config = dict(
    n_head=8,
    d_mlp=1024,
    norm_eps=1e-05,
    tie_embeddings=True,
    parallel_block=False,
    init='normal',
    init_std_qkv=0.0261,
    init_std_o=0.00614,
    init_std_up=0.0261,
    init_std_down=0.00614,
    lr=0.00132,
    decay_fraction=1.0,
    decay_shape='linear',
)
Each number is 128 + 24 x the weight over its row's rms, rounded and kept within 0 to 255. Layers, rows and columns count from 0. Numbers have three digits each. The size before them is the row's rms in percent of the matrix's.

# layer 2 MLP down (transposed), 1024x256, rms 0.0635, rows 81-187, columns 128-191
099:094135140119099104187163110162098126160139102102125135117076158143099132082109135109095102193143143117104121168110155124099149121099171141118156105152099134148139164143157138090112145134137095
101:153128121111110110082141119124150169117167167147133110158115166145127131158127090111092079148141138107100108118107136117073119162149110118123174158104112112121170110133122153127106152116146161
112:140101145092091109144101192136100134085125098153134132149106139117094147155083124089116094096143137124154138148149121138126103108165165109146136136131110135118164128136099159138123151097116150
103:131156111107107140082083155140130133122138121173134155100107133135139128085141134166138107135130132124104123175097152107130124088123162111146138130120105099107119118123163132135164149158135104
092:105115119166164168101146121153126100088128124165132158123128112122137103134152112149081138101113086166112114130137134091157121155109119116159090128099118107137152092176122106110168121116139109
104:169124110131120133130151141073136141127128141149116139152111070106092119127125102154159134141126160117129140121160121180150104142152141085140102112116113152119165124150136177140085106141107178
100:108136123146135117132058092130103121136119114120093144111133146140120104117125112130118100110152130143131184144155078113152148139112147123109134134151108090107103138102092111134151129109127109
102:165103154137090113167169078113169154144092156172102123166151140155147129089125071118152103151106110079135174079168135148176131155134115139133153139141128140092094119097121134152099112141138129
097:136097141133147163162114092125122094156132144127162114148104120115134088097092117086127078169118152117143125154143146090124121142176124119105117117123105105160142126109126122108136118117121179
098:123116132121129135131127150125136174160132128148116091112141128084111106139137088108163132163145156114199133166144155148085153106085116146155131108115135076133137125131148157138141127109120155
105:139140130143104158135129146106110084111149165144118111132140108155110142135111154103124107113135113101109097102175137111129169168100115092130150157173131150106084127123116135140154114104127140
095:112128132128151134121139127122131099082073095152101153138096120084121131089134111130093120143140133114107136165091131113138107148112145137141107160120112120140083122150136146111112177142138129
103:099139156145160156185155140093115138110132160161137162131099130147138073127145110099102109131130176113137135167166150130110112094155112114102107129153122135200135149130119088144171117094125135
103:144141149092115144102134111125136119136153147132130091090108111124114098126106132135125096144191130144149101189166091138091084158124108096118129106117116111083114134124084122158160156116110137
094:153147120194093151115130135144127086116126129085130157131131092129147094150152166128111095133099132139124084099124141095114107162110100095114151116157144170117131093114147119100143131116144141
096:142139073119128105117112083125117117104085091148119107079182169107131154133086097168182117154146117112119124149109154106135115122169107150139163118138115110139101110140152136167113170124137132
103:095085145158153163112134124127097091163133142107116127145150121125117071156139065128147114174122154128143146105109131143119154157137133101100154160124134144157152182131144100140117121109147077
101:135089160156116080120148139143134120140098143148147129158154106124103144119157142128142137108174121146163127116121167149106148144125166152138102117108120162129108127109097122063079143136131173
103:125112134139132086155123115158143140098130073122137162147138085120118156115149116096121150119133160122085103131112114125189138128130136123171134135123138097129133133122121137140112115193099107
088:087161155161141118129153077132111078107141101138106095140134192147135134103123134131122124124104113140103161155138116095106085150099118130109166152137121134111142162122164101101097114156172125
094:107118125163151121117109099126123133130105122134177119097144156151190150089166137119081108164105119126125172105104164130141140155144131099145172162147110143104098171105123121106101135138130195
097:118108145134137131117115145087141113160125147164166094101152129128144132126151154142096112105111105164177111129109105144130135150169117156128142134119174115129154102125079087133140124091125120
102:137134158104102132153155146139138083095141150145117156148107141134162128172120125053054128114155158146122110110144151079089137074169104141160145135125110135118099106120144116083147145097158132
097:151142102126111100101130136130091147106168121094098124100119087116140131123102122119095105115133129104142115167121143089143116110128147132121129098114154117137057101132158092111093103115127139
103:149130128121104155114139114108154095099114107072103135112152145122143107104141118139103145148127105128099122157118127178148163115099164136143148166112127093108115156105145110133096145105116116
096:114130114130106101162133155110106136127119115132128139138136102122109068079141106170143120085082149107127156156132098130140146122125132083124153134142151124133099175192143131105110160148123119
098:150084145167099172138139076102112137105111154127107120144114134115127076159153135119129177074145158086178139144123129110128107133130119125070130109109113127091076115139115104123111145116149189
103:063111127140129105120115103073120067129147146106109117115122095128122107092069154141157138117156150128115148105160118153132132089103149135106048121144181090133151123117152099111091121124136131
095:079122141126108149096158106115140095107165137097150141139074086117145089120163086150166097140133097123125096129107115139140101085153142134124157095142162148102120146154133166110181092137124111
100:129115125089137086101153093136117142119122157116153176128124136082115110155119122133144096119113119124133161116119117110111117125142140151127068156144144122111093113106143131065167129105116159
110:137099150126121120114143158095142172135089097112093111146105140139152114122132126092142145136136151105109155101130147135158143156155154142134115141103130141130125075125153114108111135130175115
101:124192151141141197110080129148143135143141128110101122168147135107134153109128125155125085094120138135108122143157174158162143139162075151130111135090132114103159130140113138148136116090113104
102:084102130153128153111097145136134126081130114154121112126128089142171145156163149127108126140120154119146104109171100145141134127079143142134115101128114151130133173149153132136153154134106121
100:078157098104152143143137112140123127096126096114165160130118086127126132101117133163162152110125146138080175163128119128136093089156143118158117079079154151162143106138137131134176125075122153
098:119126100181101111063162121122138135121124158125146144109122171142116135145135181090132091125126106099104157093110124124120156134147135121131152094145139148141114142157093106162149160164189111
107:127076149120107145157140137122131101114145141118102103128095120165124095109161124122109134133087125150150107115122127149094114111154128106170133179161144135116117111118137097158160113140162142
101:139116122078131138111179132081148120127150146142107150171128134093137134133123129142092104190126124152078114135134168164137060140104144137131122124060101135144115112193125117132084160126103123
102:080104095145118121102146117124119131139109148126139133137122106118136152137107147116170147166102091114113135143174139205093115117164124160066198134079084138130152133149117125158132140119105093
099:136125125130142152088134109104089080110120143128115169088110119113118113125113137123101102126144165140145133131109110074101110122100102107130127111159112141140127066112124124104132138132136163
094:096119155083117111118129098129120109119117121145134147100108118112124156149093155105146099163125128156133106157112126105115141121119187125089114116141100147129154140138126168128152132150181045
115:139155129106099106152157110098175117131123119144109181108087149139156119092138180117130103099108103114173104131143113189154151096117148134128118120102158109119099144110127116158097071118134125
093:123155120108153151131118125132123126133153098112157170122102132133093078141131141160140160096154143184118109155110164082133143135127126153133125110112133105141107139151147099101066112111149152
099:129138146072112128145171149092127128111119129157145153123144116108148148132165152110138141138107107096163125137144116118106123137146125097142117158102150115154092084150088153087160146093096148
099:103120127134099121085162117119094139115133117169168088105138139155157106164136137123082171130134161111111117096169112129147141136157138093079118089156129101093108145137145131120149093159137096
106:148155105099174122153108107156120144161136120161140146100091176131076150142116178082147110113096115134117102142148181156100116146126154116146111126126109144173136117119113098130118140118163152
103:123140115139117131122151056159087077157105159119133113167148134134134110126121128124149120124090118157119135114127153137101141113127089147087117138143140180154129107145103098171166148143112091
105:139159108106137181104122121090133147151133114071140110138121124162128130158116126118123133105106115077115092098111142119120127127114100184118156153125133121117130130094128138121149135127113104
109:168099110131109115107141118126178132127074111159111147118126125110135120166128136138084151115117133120131087107124131078126147153150136177103143121123178151163141098127127145112130136139115128
102:137164143149137156114138125093125184121172176106176149119147130085161126124142125108123135142119118137154120091100121147126114161084153127156138143110067128135139126127124111105121107109112118
086:119114153097094095174105147169138108157117108150109105119106138123165122121140131119116124152139134092111139102108115131134147114150119132157114113130162125127081133148177145094172150131112113
109:112114143077085120155130114127112114123145135130121106101122176108129118093139116139132152137176114135089100132115091157074173112102133106130101124164120122143108095112115120075147148103139174
098:141160114131124115129076133139134111149151189154116128165130061157105137120138110139105080149117152124132140082101129131119119138149132096108163119151116104130102132122100150157117165127135152
111:124128148122135063146135106132101162134099116115138120175128172119150125163130135145134148086162169139127146142144180144159160132110126149120083176097153098115152119091125111144097145183134115
107:147117174089100083156147109106114134139119172102131133128098139111148123128119142122174110075090091122157107099135136139140115126110084105128167115105183175163128174116138099129105105157134075
099:142117132110132154104159137121153140114118104121135114126167095103120139131142112188129096122129141151194127204151156135155170147088111141150110158133141114123139111115135158140105115155078109
098:117120148086138107152122147104089136180101116127149103159149098147100176142110122144158130157130120179121165123142124142148104156102123108106104130146117142122143161083125134086102190137119124
097:072141102110119126172132142117117127116142132160139154128118109087089152119104096099100174124121120164094074163083124150157119073107110105120142136153100101123140106120123154118141150141137145
095:145143067152141107093102115106177114138120133106142129086155103170135123131137140126132132128118130100107098102092105159149084156120138144163132104114158070165168106112142133108134166117121129
103:154111153143156092096063148129093101142110165107153143100128173113118091112127129137163119127137113131090127169118130136117150115087120135128127127170136120155120096152133110133110145159075127
098:098177115155136093145154100128119130138131165108125158112110124127129134135134125153141142115144137162085126068132117121116100116093142109151160137105074115169140096117119123120093117142135115
103:111188123105146200161085145134141154120094078144153164137168091123147137098136094125117124150139169112133101054100112117127133103151126109123115088100136104112107121133124169065155103099137150
105:105120111126096153112101150074096111103103129095112147134160111114130082150101150095143130162123122105153116138134131139121103107143103124142141148140134099111137102119146106117134151152115102
108:143110125110111099165134134122115148133131134095098132187117140122157093119134122124114111115130074113134154127137138114133114069156123152182115142132140099159141133130143145159145129146148104
097:113150075119104087117109138129132079129124122124177143130149146122131179155099135134071143092097075142117123109135134132131112126144126127130089142076163113139132157128164110110149132100138145
099:114123165197129120138123125130118141132139153112179142157101142122089101136157132123119102176160091130120092129147139114144140134134151111133135157087101109140140131104138111129100150101135125
109:124106158156112154129136143142154112131151122144128148144136085106124098095204125172095115134201117152125108102125125128096122146062119120165136107122146142118157120124133111138126151115083094
094:087171110120113121133105139073083138174142123069176148146146118076124133134108126091163132072116126182143110118092132105123133126112152153109100146131162133130117124156165147104091131073117134
094:144130146166102192105125155123154107130142148137099137098127109138140158161147133095173128142147130132097145121117132123075161126153148121144118125135146135090140127114134142092168142106093123
096:144137139118104169098135049122106041143144148108158116116125117118154177146089122124108154107111097113090114158171101137159086144148112166114138192131113154135153098121144104090114165102143105
104:130126139140114123148140115093140160102159106064102141154119122132138114131094154114083104141133159142089141131119140173117092147093156153135127110143161147117115160113123187083143138117113155
102:161104137110170107096151111143139116094120152113097110094150128161130127152125090122118113085094132116183159126095095062135135169131127128123162134130115127138122106142105131133129125148093117
098:202112166105150115081160131136152115124122135144108112151152127144178112120132153099117104144138165138104117148129130152111121107160080155103091137163138124124101114118144108140132149126112154
100:138144123094131178138163084089136104131111135113112098080160113135140180165144115135123117113122126139136126150138126103086093112139139140081114149171130111115170091170179089104144145104158133
112:159128117114116138136110116150126112104115132147118108099115155154151117146122119105155094122112074115177135153096153122148108171145129090134151132163156127097132145149149120164127139098110116
098:155163108095124103102105056169143124155131119132182137128140152087150136157131111105106119080143116123109157109094122136111163126156123117127104170138123127171099130106130091115141078131144123
090:134125118124151118115107136138116100092129181160168109150121110129109084112121121144136081147117153075150131106146123119129141136103155101103077077139133114088128103129142104077086123168109138
098:087120116125110137128130105071159146116144142114104102190129106156080116104106176145133126132151120183118088127125156118168153128131130151117116144136153144123169082111164110153118135133124087
097:119110074144115120168114128122113108131058140110103099099102163116147084178115145171172113099165156164129135150116137134138129158126156112080114117143180104138124173151121105090152114074118104
102:135104108100155131128165125101172129131147174120124107146153136124097170097130142161120142149121139132098115097139124158051121123075163178092130153123117108106135158152112118140154157091124096
097:138157122119174156140182144160178115134119149079142119159127155069156170138149135122108144114163142123135114101105153139136088105111171146120156130130100130137139108174134107101096097111127123
110:145114110102139128190115099145158123123142082129159155130146154155174163129133142133121122118124124164147148124156153085082152135151158129121146112149138121095154114150097106123121135154152116
102:157160135106117130161139147122156186082141158133164142144072138116120157126116148149152135131155123145159101105100177121154113108100123139173137099098117171108154118133129124096157147143141145
101:090096121121156141180081100134136151155188115094133120098098115149147132124137126094112131117122075130133108108135159108104136113144131162092108152119134080095125156167148128104144167107161093
101:136104080140112113107140095168123159158130123122146140107113163121133138146125134140163134164149119158063144141126134118124133107109140154127143109125108142082100078141126118130162115134160134
099:202135126126157139127104158160105136133125113120166103138147140101099095163152150137125124135170142170167112125109141075153096138137118113147192132158156058115117134140167115113152129157129123
097:145116089136091159139102116152105141111171121122127103137171133132091141120120107146087134120089124117089150154137137080134146160140110153115076101108124161133121105146115153084152158204151098
104:107141142178146162131191141115173116105141141081163115100136111109139104105133117139127124131121105140137105124137098080075138117102094174122131138114126158113081124140125123117130135140128151
101:095115134111115098124087117152158137111117120153186136129106108127107118087090107121102138135152074139098123116120136136135120109179153143146108148132079136143138072118134103124094108141103115
100:162172132084143130141137133141123159145161153174136114140140135126129130158159142132129149174113119134152089116126113072092126146105124077120137108125158101140179120127114119163082117162123105
101:128153146100136092110149107107107096149166111112110130154125158126140161086118107144147106108136100153163151119119085126110156095151127124107132122125117167146109152129183091150114159148140090
093:125137072126105138118062129114070105120138130132146121131130122170202145163110110108090150133196162152095107136131158119110120119136125090120132113154108157138139192130145118153162161120134090
107:130142138083137156109129171148151097101109156123119125128148100125108158102150159171160137106135131122197100142118137086125135119149149136122172174145134101105111122108112087127159127153127136
101:149096156104063088169122161136110120095142136113112111118123146108116140102150194067119111114098102136126163064154117146138136122162132128141118120140134095101134130167114130147166139084139156
094:163088134079123161134114108137124138152076100085122145131109094119132121113126097119171136126144111117123134144077197131143133136152121137145101147145101114155103153099110123107133174165162130
097:120103147128097102108114146098125125132172130093076212121103102117138097098144140095131112112129160118142119168155136144112085139141130125141140127143149122156164104117150130079176124158096128
106:146139126164124079158107141097117157174143150142078147132119108143126136141139107108149148116136127120140112137187088142131118117125117125131128071103147113118076159167151161142139133144118087
104:157122153127140146096108121123129131123123103143163156128124169155148188122135138141140101135101127161159090134085097131144114104108106127104177140116147175092169123130130110145149144125165111
097:107133096137087118109118108130093077136122172154130148115116095158111162142128140122174170120142175115119143123194144120109154099136085142100091168140119133123148129121119127125169100106126106
100:140174123178126121092104149097112160099097102140125124158119141089122157091151171124150080149124119152126108064084118150113111081141159127130105099154111139140111158110138128125163114106122099
098:131145163121109116123089150107128101132114096135127134086136144173088101156141118104158163063113148166084168093105090150126105111113135134145169140151168135144148106127092129147114130136105087
096:135133143146154149136161151153146125129145116122095157060129139092154153144131147104139122125122108121138148128141143131151095130118135147180158155111093132120120167160142141133170095137125123
097:129145133112112130128134053109158118142135099117140115116092133147117168131107115154089139132151138179175091169106167173104095129117109122117095091135153108151138128127127063091135177111108160
096:144109150128108129128136135115102137148132088133166122136070124171108145149110135105150106178157083172096109156150110158134121105171063157180150138133140147122141106159125115144068121164111106
105:159121105146147153142134125132157113147130165136179131098207134115125129104115126084107137154140128147113164121151157106184140124123127153156153138167133123111188145065090138124123110126106135
104:123163138068134159106155110111163148140123099130117102092134060121120127117163091132101094160119151146119138108102135130148072133101135144113090095157164106114131153111112133116165139073120182
103:114151157136138144146147123124124125158183089189132120139124130129086184133107121123147157123145138173146117131105189141112136119179103099130096128121111138113094218100081053105138141116139143
098:161132111086166141136149111119100136120140114113167166179115122050111109117107101142171120085137070128096184141159140197117120154145119128112132125161152177140104150110116137115142135121139143
# layer 2 MLP up, 1024x256, rms 0.0715, rows 82-188, columns 128-191
101:125131122111108105126134123128161150139151130140115150149114180150085150141145083104112092135132081165114134107123113137137158145103175144103094151125120129136085105122096151075129145106105120
116:147144121129115088157101091136131126125130135138186152111112129131153160135096140128102123114134140146152104115140105094109119102151111127158188121138129136134156085127080123126166158137119130
107:120143111144162155149116180133142108077115133152147129101104179120110113110154141172098123168108113111127139116137141129101147129133118134154132121172164150148085163144162111140121106116137135
099:161143122137152120110135113159081117097114124138139145133113118092149151106146132083120120124176108051124131141090131144122151143111148117135105116111144133086159204142116140137115163111139165
097:088143098122086133157169108129124104148083139148095139116106101110134108159147116152080119135107098122155166132137126106119164096158087132089134156134163169143160111140084134114144160136181150
097:129117116147153128099129072113176094136117134138135153128130165128076140127123165139121133155087128104151151141150146150140122140109160136125100117131134103144135134139122104106157056104157109
099:127135095104112147159147133138128117174099127185109172152139094095154152135136088141139120124132094094125191123153079107103148155137083151122155132093149156108129136103141140151105170147175148
102:133130160103140117132139101147158163117125108109117130117136149163172153101116132143097143115104134098175108124094138142158164128082132134161095116134098094119098124144124100118153108144177052
100:091118125157076127130122132134095077107115153107133111122141137175111150120153158111104119091120141128127120102158125103107166136129097119118160153149110087126080101174122120113117093196134064
104:141100142127114110105131121129141126128117127113142112069110111124150099150143165105119157112114152099130112141157091127109105129100119127133126143144134146146150102147081095142140134150123122
096:131137170076124157143109125140131102140159136159122110124126122159139166109147113084156151139114084113122113119115094137129120121120145119088129142150111154115119088137080140123094120122083112
099:103134157107122166120104131124116150121105119130133146141153114107163120100154124120112145110160111131110128125151106142126139126088118125161135159134151083152136071137173166174099129126128090
100:130137138105114108122111144125129117087136110113123126142117112105127117145137143124092170096157129164127103085170131136138133145106105155083126140070130116175163135096109102129113125122133105
096:142130091121141140112100165122132130139109103126122128146095147088131100130165105117095104128146112149131125133135133132134121145173128127167115125152132115148120112148119108139142094119140085
103:129158125150134138124102098163157125096104131163071134127145137138135152139110074126125131192130116112131085103097133148106157104139089086173132124142131160127153136126093134128103121137121159
105:097107156120102110084091143164120131172147150167091146114122149127168164098154128146123134141151118185108106117136127110139119129161089135160135148174125114113128098128119121104141114148097109
102:135131162147146154146096142141139091130120124131168160108138124128106142096134169108142103134130117127106117134127094096115167158141149127166089120123132141064143147095146120105167104144164127
104:147126126171152117120116133154110130128123158096103110138110082119120124121129087124136106140137141095168111117122136139145161085140112129114172127137166160126174112125118099181137121102144136
095:129160061104129180131156159137125131164139086084169171121159166150133120168149108122141163113139170150089171165116094111104165120130145131143122148101163140132118110116095132119120151132118084
089:163122126087097148140150159120130160114103130167107112123145134107109119119167133116112128059113164152116115160123073156148116086114119133112139083068117119121072129119169116141120150170116113
099:085137163118118128159094127146125124125101089138114142135125131139120149124154163110112130149126137109131112158134151122130125154099132114153105135122115141092166153157144156140136134151083129
116:126111167122113124108115174162156111184133138095144105123185148162129124145168103136133146153102111098138118094130123142126146129141115136104130149136164136124142126116098120103149084174104134
096:129132108164108157107130091088144157070166118070123154094111110146126118131123133118120133118133101128132113126119168141166122127119139146097143108129177185129108107169094070143088141136129127
108:161157144125142125142119162155124146118084137164112137117122173127103170142114150120126119142121153131136113113117157167192140158133149137140160120100074103136120128116152134128111091120136109
097:146152118127134109125179128110110136129071113132100121111144105131143136120121142094101138108164120083105106137170115100143138154107132154127143108149143138153123078111120128151189102146151122
104:082106126150124120092167072072116127096144150118082138145135072139167189152153129133075159157131094147145113134118177116129142110120101089174113107150143133117126112065156174135112099094143134
111:132151113141098134125128127113153194134118119095149128154051139113135154116125139121096118149146081130131129122153113132084134105113093175110135099069072168135170152075133121127144099126157106
098:161092138145100151129148142138091138150129123126142110177146123126104171110146160083126173132102139123066122115157144181121153148129109135120178076143113143101141114109171124114142093097130164
097:153099137097075067139113137130095117148114125146136104137152105117132129120128154103126130114121111094157143177132162166114126092140130092173127139147117124143141114145123126093160118172118142
102:112146120110146158143137126126149187134118116132140179110137180160202126127165140146148149085111139095141147150136112129104119131132102151123144125150132147119131071081114107152119157102080144
101:096133130121133121128122099149128129087135110086088108122138104103149108111139140145109168186108123126141145076161110121120128173106157118141164116158169127136105134119147155155139116092089103
101:100107121182128115126112147116151161093134122153109140159119097148187147129143103129124125144118086152107136161108167152181136114100089142165121149163131109176099140114137132172146129111110131
101:121089111113109097136130091136093097123139140120136111118153140133099110130152110124141132125124112068127124126145110149139116137143095138131095133079112087117078127185117086131084101159120092
091:085146154084100142157123117139154143136164100137120157111104163114120162096121154151099141121095108150115166171127121118135158141175129130144148084115112084127095100147142121138123169141172129
102:119138158139153136126133130140136144102159138131139128113126150119153124141150129128055134082127141143112150162142098131138152162131101128146149114172110117134109091135147144117112106127156106
102:179091121119087101151138146130123143145131093173104158118107154163161151116158135163102123139159080142099151116128092152102107164090161134134121119154102133154133113126166149129140098171152139
100:140104121129101157173147127122122106117113127199113135125111129149143122110132135162099144114106108135142073140093106131093101176117104156132099157157154088126096110129114148132131169110093114
106:103117162120046125137154125164111112135134137139105113125171117140129154131146121154142127124152085138115138117140155144136143120176146145142104140097142132105116151079136107145175122120148087
097:143155141140130150165107150167160114118110083116128128170136125155140113119155140144112189130117163141143141133171144131114124127162128122110124130116135101124115112155115108162101103140115169
109:116128118101154136103129143102124107092170100098113099114101133116183128160095148120097135142103128153111160123087127120131166119129111149177123129177150139094155128135145147132109153089068122
094:125126107097088124165115118159128148133112158135128094125121176111140096127172159129088099111088061091102107153153108181111121152094156126150100137177150140130112125106165109127127088142129074
099:136132114150105097106163148141165169117062110086153132111123130142164111161145128114159093144141132144146108107145159156105134161152141135140167093151083132140170135142089111126127176150114120
102:118147101131129141140121166116121120088157124156136143162092114136120119160109091135110146134125124156109129089138158142187119135134117162125106154135099158144130129104087079133162133142133088
104:130148150111144159133135143133167091098099104182140169115154165162106113139159164122105101119131118169139126066168146151147115160109097107136124146109097158138137132123123100177146143130130118
107:183159153124125173169098093109096120105099115119105150083133119190134096105141128138129127154129155156139117113144123139105108146148130144125100104128158175113146142097091099118118101153082080
107:127107164121089163084144152094141107105145136122113118127073129103103181129169143129152123062097146111142159158106144127158127120157097116115161114141102138113148127126161148094123113159137141
111:119135156146090139103080112090121142104112105101133133171166121145134111155099141127101170122115109091133095153111124130113149159152145122123112105186146156130152109101176131098123152120129122
103:130086120118114127087130133129135095097123137118117110149137122160166173125108147148153095138147125137145106159148161126137146134139145148203178119108128116110135128121134074157136096115130177
083:120141107136089141104151133089117114115135124096114146074140103149115155129126119149123132124151116143107126143131141154090142156130099079125085119153117149171125119127134123112121098158096154
106:099090118124121135159114146122081111146124089118082088108117137130144134134136105163151156089143102111124110126144134144154157170152123110167105079129140129134131147142106092128140148120130132
094:106122166107121121113072177114137143142132162096127072147120166080125130113126155089128176123137081127140141127136098157104175149119149108149120130142100155155153132111160125144098107128162104
119:134104151116114141145117154131127159088130139126122146120111100129130163097110111098177134066106120124121115156162167159123136113131130138155113110093092120080164150129091095121111147157109169
103:182134125152126110083112135103133108133155151111071123144149132135114102126116129077119104148138124125156110122134117157140088162143132084097124115151137155136131124133110111178107118122160131
101:148149127114153127153127079128112129127138182178145133124142149159077104129122146139105082131139112142116137130092192146133141157149095100147108130156098110088102158148122166126168108171124089
095:084136111133081157116093096124151148112171096097133135129186140170121119115091115160109120145128055098134128118099135122118119110055116114096149141134166135120107124129076121121133108160107118
093:090128142150107158132110137086161146112168157139125139146101135133121141123121109099161121182121114128102145174089135101063144104130131118139105164146132154108169127124122122161147139155133111
096:114121089134123103102099163161075141140138123148131130138130147108135096108133149145093160139066143111098205151144101088122160099136156128088167123071111164143098098120124118099143125164193094
107:151175081101144132095098135143090150114144165150143106088103151091129130117108176149101127184114145133124088141154123140110165117123086086122140093094201120135134112161138114111135110139147138
096:148158158120138191129095150086127143096165113169150166163152092143140116086130127096140129114150097078112133114141124138132131114104133099122119113147135141073122167081107141109168132123092120
106:136127112148118147083175182103134137141147119161127047157122166128131154147153139159117151092158100092164138122105132145123153145099129168128140111129168110116119082137131156129155125168137090
110:107136128110121174152087145132114151075124162124128150137163089196163154133135136148181136143128095127157123129129121155117168159129161139142137156098098174104079113133132136120146155144135068
112:126141097151117108146117128207155114107090136157099174144136127146112123120080102128145119187123106121129121128115085068129126096104098133108076127139133148137135129124089083133112142146108121
094:109153085118118107144146084108130153124126087131159126107120129154121134124100107154122128139129107163142079112145130146151109137133110133117182132150107128126133069136129156152122182116123106
099:129101121131125146107154114123157090126133161063126165122124097117158140118098120147127115103142180127121080133146088143145146150180129182119134107148123129140143127172123152104163109144134150
109:137160131127143165177125111113156135142111128137103052133135138166147114147138141116152151139130135137131079134156130123059121143111106138153134181139158090154152097125165106185133085129163158
103:122180165118142102143129141136102151124110113154127102140059142159127110146141096122105116187104135176133140121147118148120107096161065115090138144092132105122142134110097156148135125197108121
092:134184119126144156133116105110145136112142118130109115124117129138119146125126132129088117168161121124100128113160145183102158146081099153154130205120151136135133170133132142103189124111134099
094:167132150093118161121118127123164162136091117119128130145159148124151082158119131135121088181102095086161095108120125195081119141140139124162158078107112123124124102140117132122154124124160096
091:113116141164116154110161151128136137165077118148106162165129141161115069129153171095118140151175144105141126149130104077106151117109164130090106074114123119083134107129140125105144129154103149
105:159194137141133116168106100123118143146092146087106151122090080138161159106124118117086121123110146057105080133164138157157125189141138151139136159135171108133148146102149118120123120092155148
104:176143177152089121118083122158148142095106125152111093127126139140125124125121098153136140120146129117149123142149137176147155159139135127130135113079099161122113135128131117155157159148137113
100:093157122108108117164092162135146137145127112169116119160112132104149102152119139162120160129125151123138116159132107121105190073076145107127136134132118136097112106129156129150101163078129130
111:137100171151148132090138147167137082105114145147146115117108124113119153120108154106101129102104103110138118153126115130152100151127147141158144103142082088095114118168130166164121116112119122
099:145151110128121099117164117166098118149144116149146177168146127100128120142180162129104148118201126089128116119127140175077153138135094084144129124143158097111174178123116091137120119164091152
090:136140102152155108113100146195142153122170092149133150137127148122146068114143110122155203132095107130132117162120120151128133140123108139152180129118108110121101153146133133125122127147161084
099:082138131119101178179121139121085101125126099110124111121170144135144134113119098157102176139164114136116154139125095160133127104130137115148163165139140116085143103097138136172109129158124150
090:115137119110079106143144090086097161119085115125100165145130161165101156124123119144075109132128113171143126138148186190123150158112144123140084149142145099148144126141141166087123153144124139
106:115157133117097136206127117107113140142108159105118122116132152149133110134080135123131138158114142132157093193151109144124134116133133073075115088142143167138126150102142120114161118147099183
104:099108140128142115091120087119177155128114154085100130142098149105152144087149126100161146118107145129152116127125102144122199101181105112097115129123133098106134139146138115113104155148107110
109:147099130145133127091111130149145117150131104150115151119171096139133109131157173117123126135126135101086157089129093113103150122105148120152139127110124117133125114151109157179130139116100114
099:140114138140119116139118136106089095150107144132124102130154157162158129123110160150139084098126080103129158151150106117153106136148099126138101150144124114156120135147092119182168138159148171
101:164132107112139078106164162098123135166112126100135125145139135105172152102113149125134149162167099111152136146147112127144116097125111155106150079094150138121187137155138157133135162081115133
104:102111155130168120172123149125166144112125143130136153138093148133138124120134178136106145106122182148082134099144171146179127125114097129115133099159131142140146145091124102145163120157146154
103:166116147141156121105095091141138109064111109155135120095121081166166180091141123095119135149112112096138146122138119090107132150132121124161134120136164163150149115131131113094122082082135136
095:104152151121152117115134158172107132110121137127074170118140149115190150109153190127086074071100149124109142131087125153112143108163153115154129127143094083121140148098107085128143099159118162
109:113127151172047202122124170119101156126104155120131120106142147135167143153107107156104136107129141132098103123128120143128122130101135150094123129110072131100131125106158127143152128173147140
101:119114144136125157137126101142122152136135113115158117135120096053117117097136174133152129123149142146121137157140122100102177098165151124122106100127146092109147142135140150136136149148130151
102:144133123118138098130176145141201126139149099114062105086116127097149108134120134114133142155093132088090137160134120116171112152119159123123138145151142122129131118119155143152182141139123138
098:132126126126144166153085097130101137122164186142116102137124133156132129126128136153133115116093107123129130125105113123138122137138127134124136076136118097140138144129095126151128150177106148
089:089121130125101107134144142101122182128121138115100114139157145142147088138130117142116133128093147140126122066094119153048119165142157177166170123083132138131149116127136104125109143163154136
106:128145174121118126102096109102101115097106128105094138122134124137116091115161137148099102112080064085139161123084164171118105165120157154137138166167124112128119126154135135152142077136138147
092:142124108183127140151127097148178148165084148150113141120146177112108148146144107086154152148154120097146120104189133154119154148138098134092132114116125171097113082106159144144116097119141120
099:173141118136182111101094102132134124118098172163119122109106112104139109160180145124134146190149121136116130085201099081102136168111100105117131093089143123124151115129136121095123029118114152
101:081110154106137164141098146122080133147113135116133136132152125136109122115136137100148145135179119085099122161170106108127115159136128117165113110127138084106118152142138071169150146150107118
105:142134082133144128126121123132160094146101131136122158111150153152151149094099115118123164133112152126119175139109127146127113090171134098158110099077154168143140107141050124127151144126149138
096:114135133124138120157104101144141161149078075093122118115140106110128130092116088113132115099170144114153140136141151136118162136123187134132091123146121127150132136144120090139161123147125159
096:142161157123133179115118143136095135093115101076153165156186115123149140097184099147136127140084124095139102143150089103113135123131154150138184120131125141106126155138106137140095117177141138
088:109128202107125160121118131110149179107147156078131101096121113116105150133098115129159156128096174122104114165143142112126123132141115154152114097118120142159135135090120136125152140117137188
096:176140104163146138127104065082120103082101121126130103125112110132154155155111142123091116152135142109127111115169104159105105131112115124136129135137155125157106108118150070130137101129153125
091:134137133129134162099078134100090156117088117175098105118130139155131140098127103116110110099124112089069114121144105139128124115121127170116112122189123172177104141129156117088159115138111105
101:133109077164094142120085190120133145139106163139115155107110093118121117112137135136123137166130150131138135106123149095130157134135156126116136146148133134157129117151100117150119127106069096
097:140129103144130165121083142145095117109119124156093127153151129155136143116092123125119107161120172113136144150142113140080122113143185161152116148122123141119115147130150085058130143143126081
103:084091116111076119127136095139128137175110107091137158165128112121135103111176122117123156082149172129145123104137131120149174167177147132116179089103191114114098155141118095093128149160148078
109:119127081138094128144114099154110091100111113171114131140154148140115120096143122106103117109168137121151150140127142128131116113098109128120120097115097114126123170146121075127124071106119144
101:144105154184084094106115134149094120149109146149116124169152150120117118119108124113061135114137128151133114139106085159175121117121124158140099137161144123120128109128188153160115116124134118
102:134104097126111156091102089103099150117150134152118140191156124100143091075116148154102126126078111125106153139164097120132112132139123084106133103096106115172110126159106128148086131089144142
093:147104188140103114103132119163109107095140124142133097102146169132130070145124111129116147092119112144156129113137138166145143143131115149071139105161125136159093096136124149079151102093138142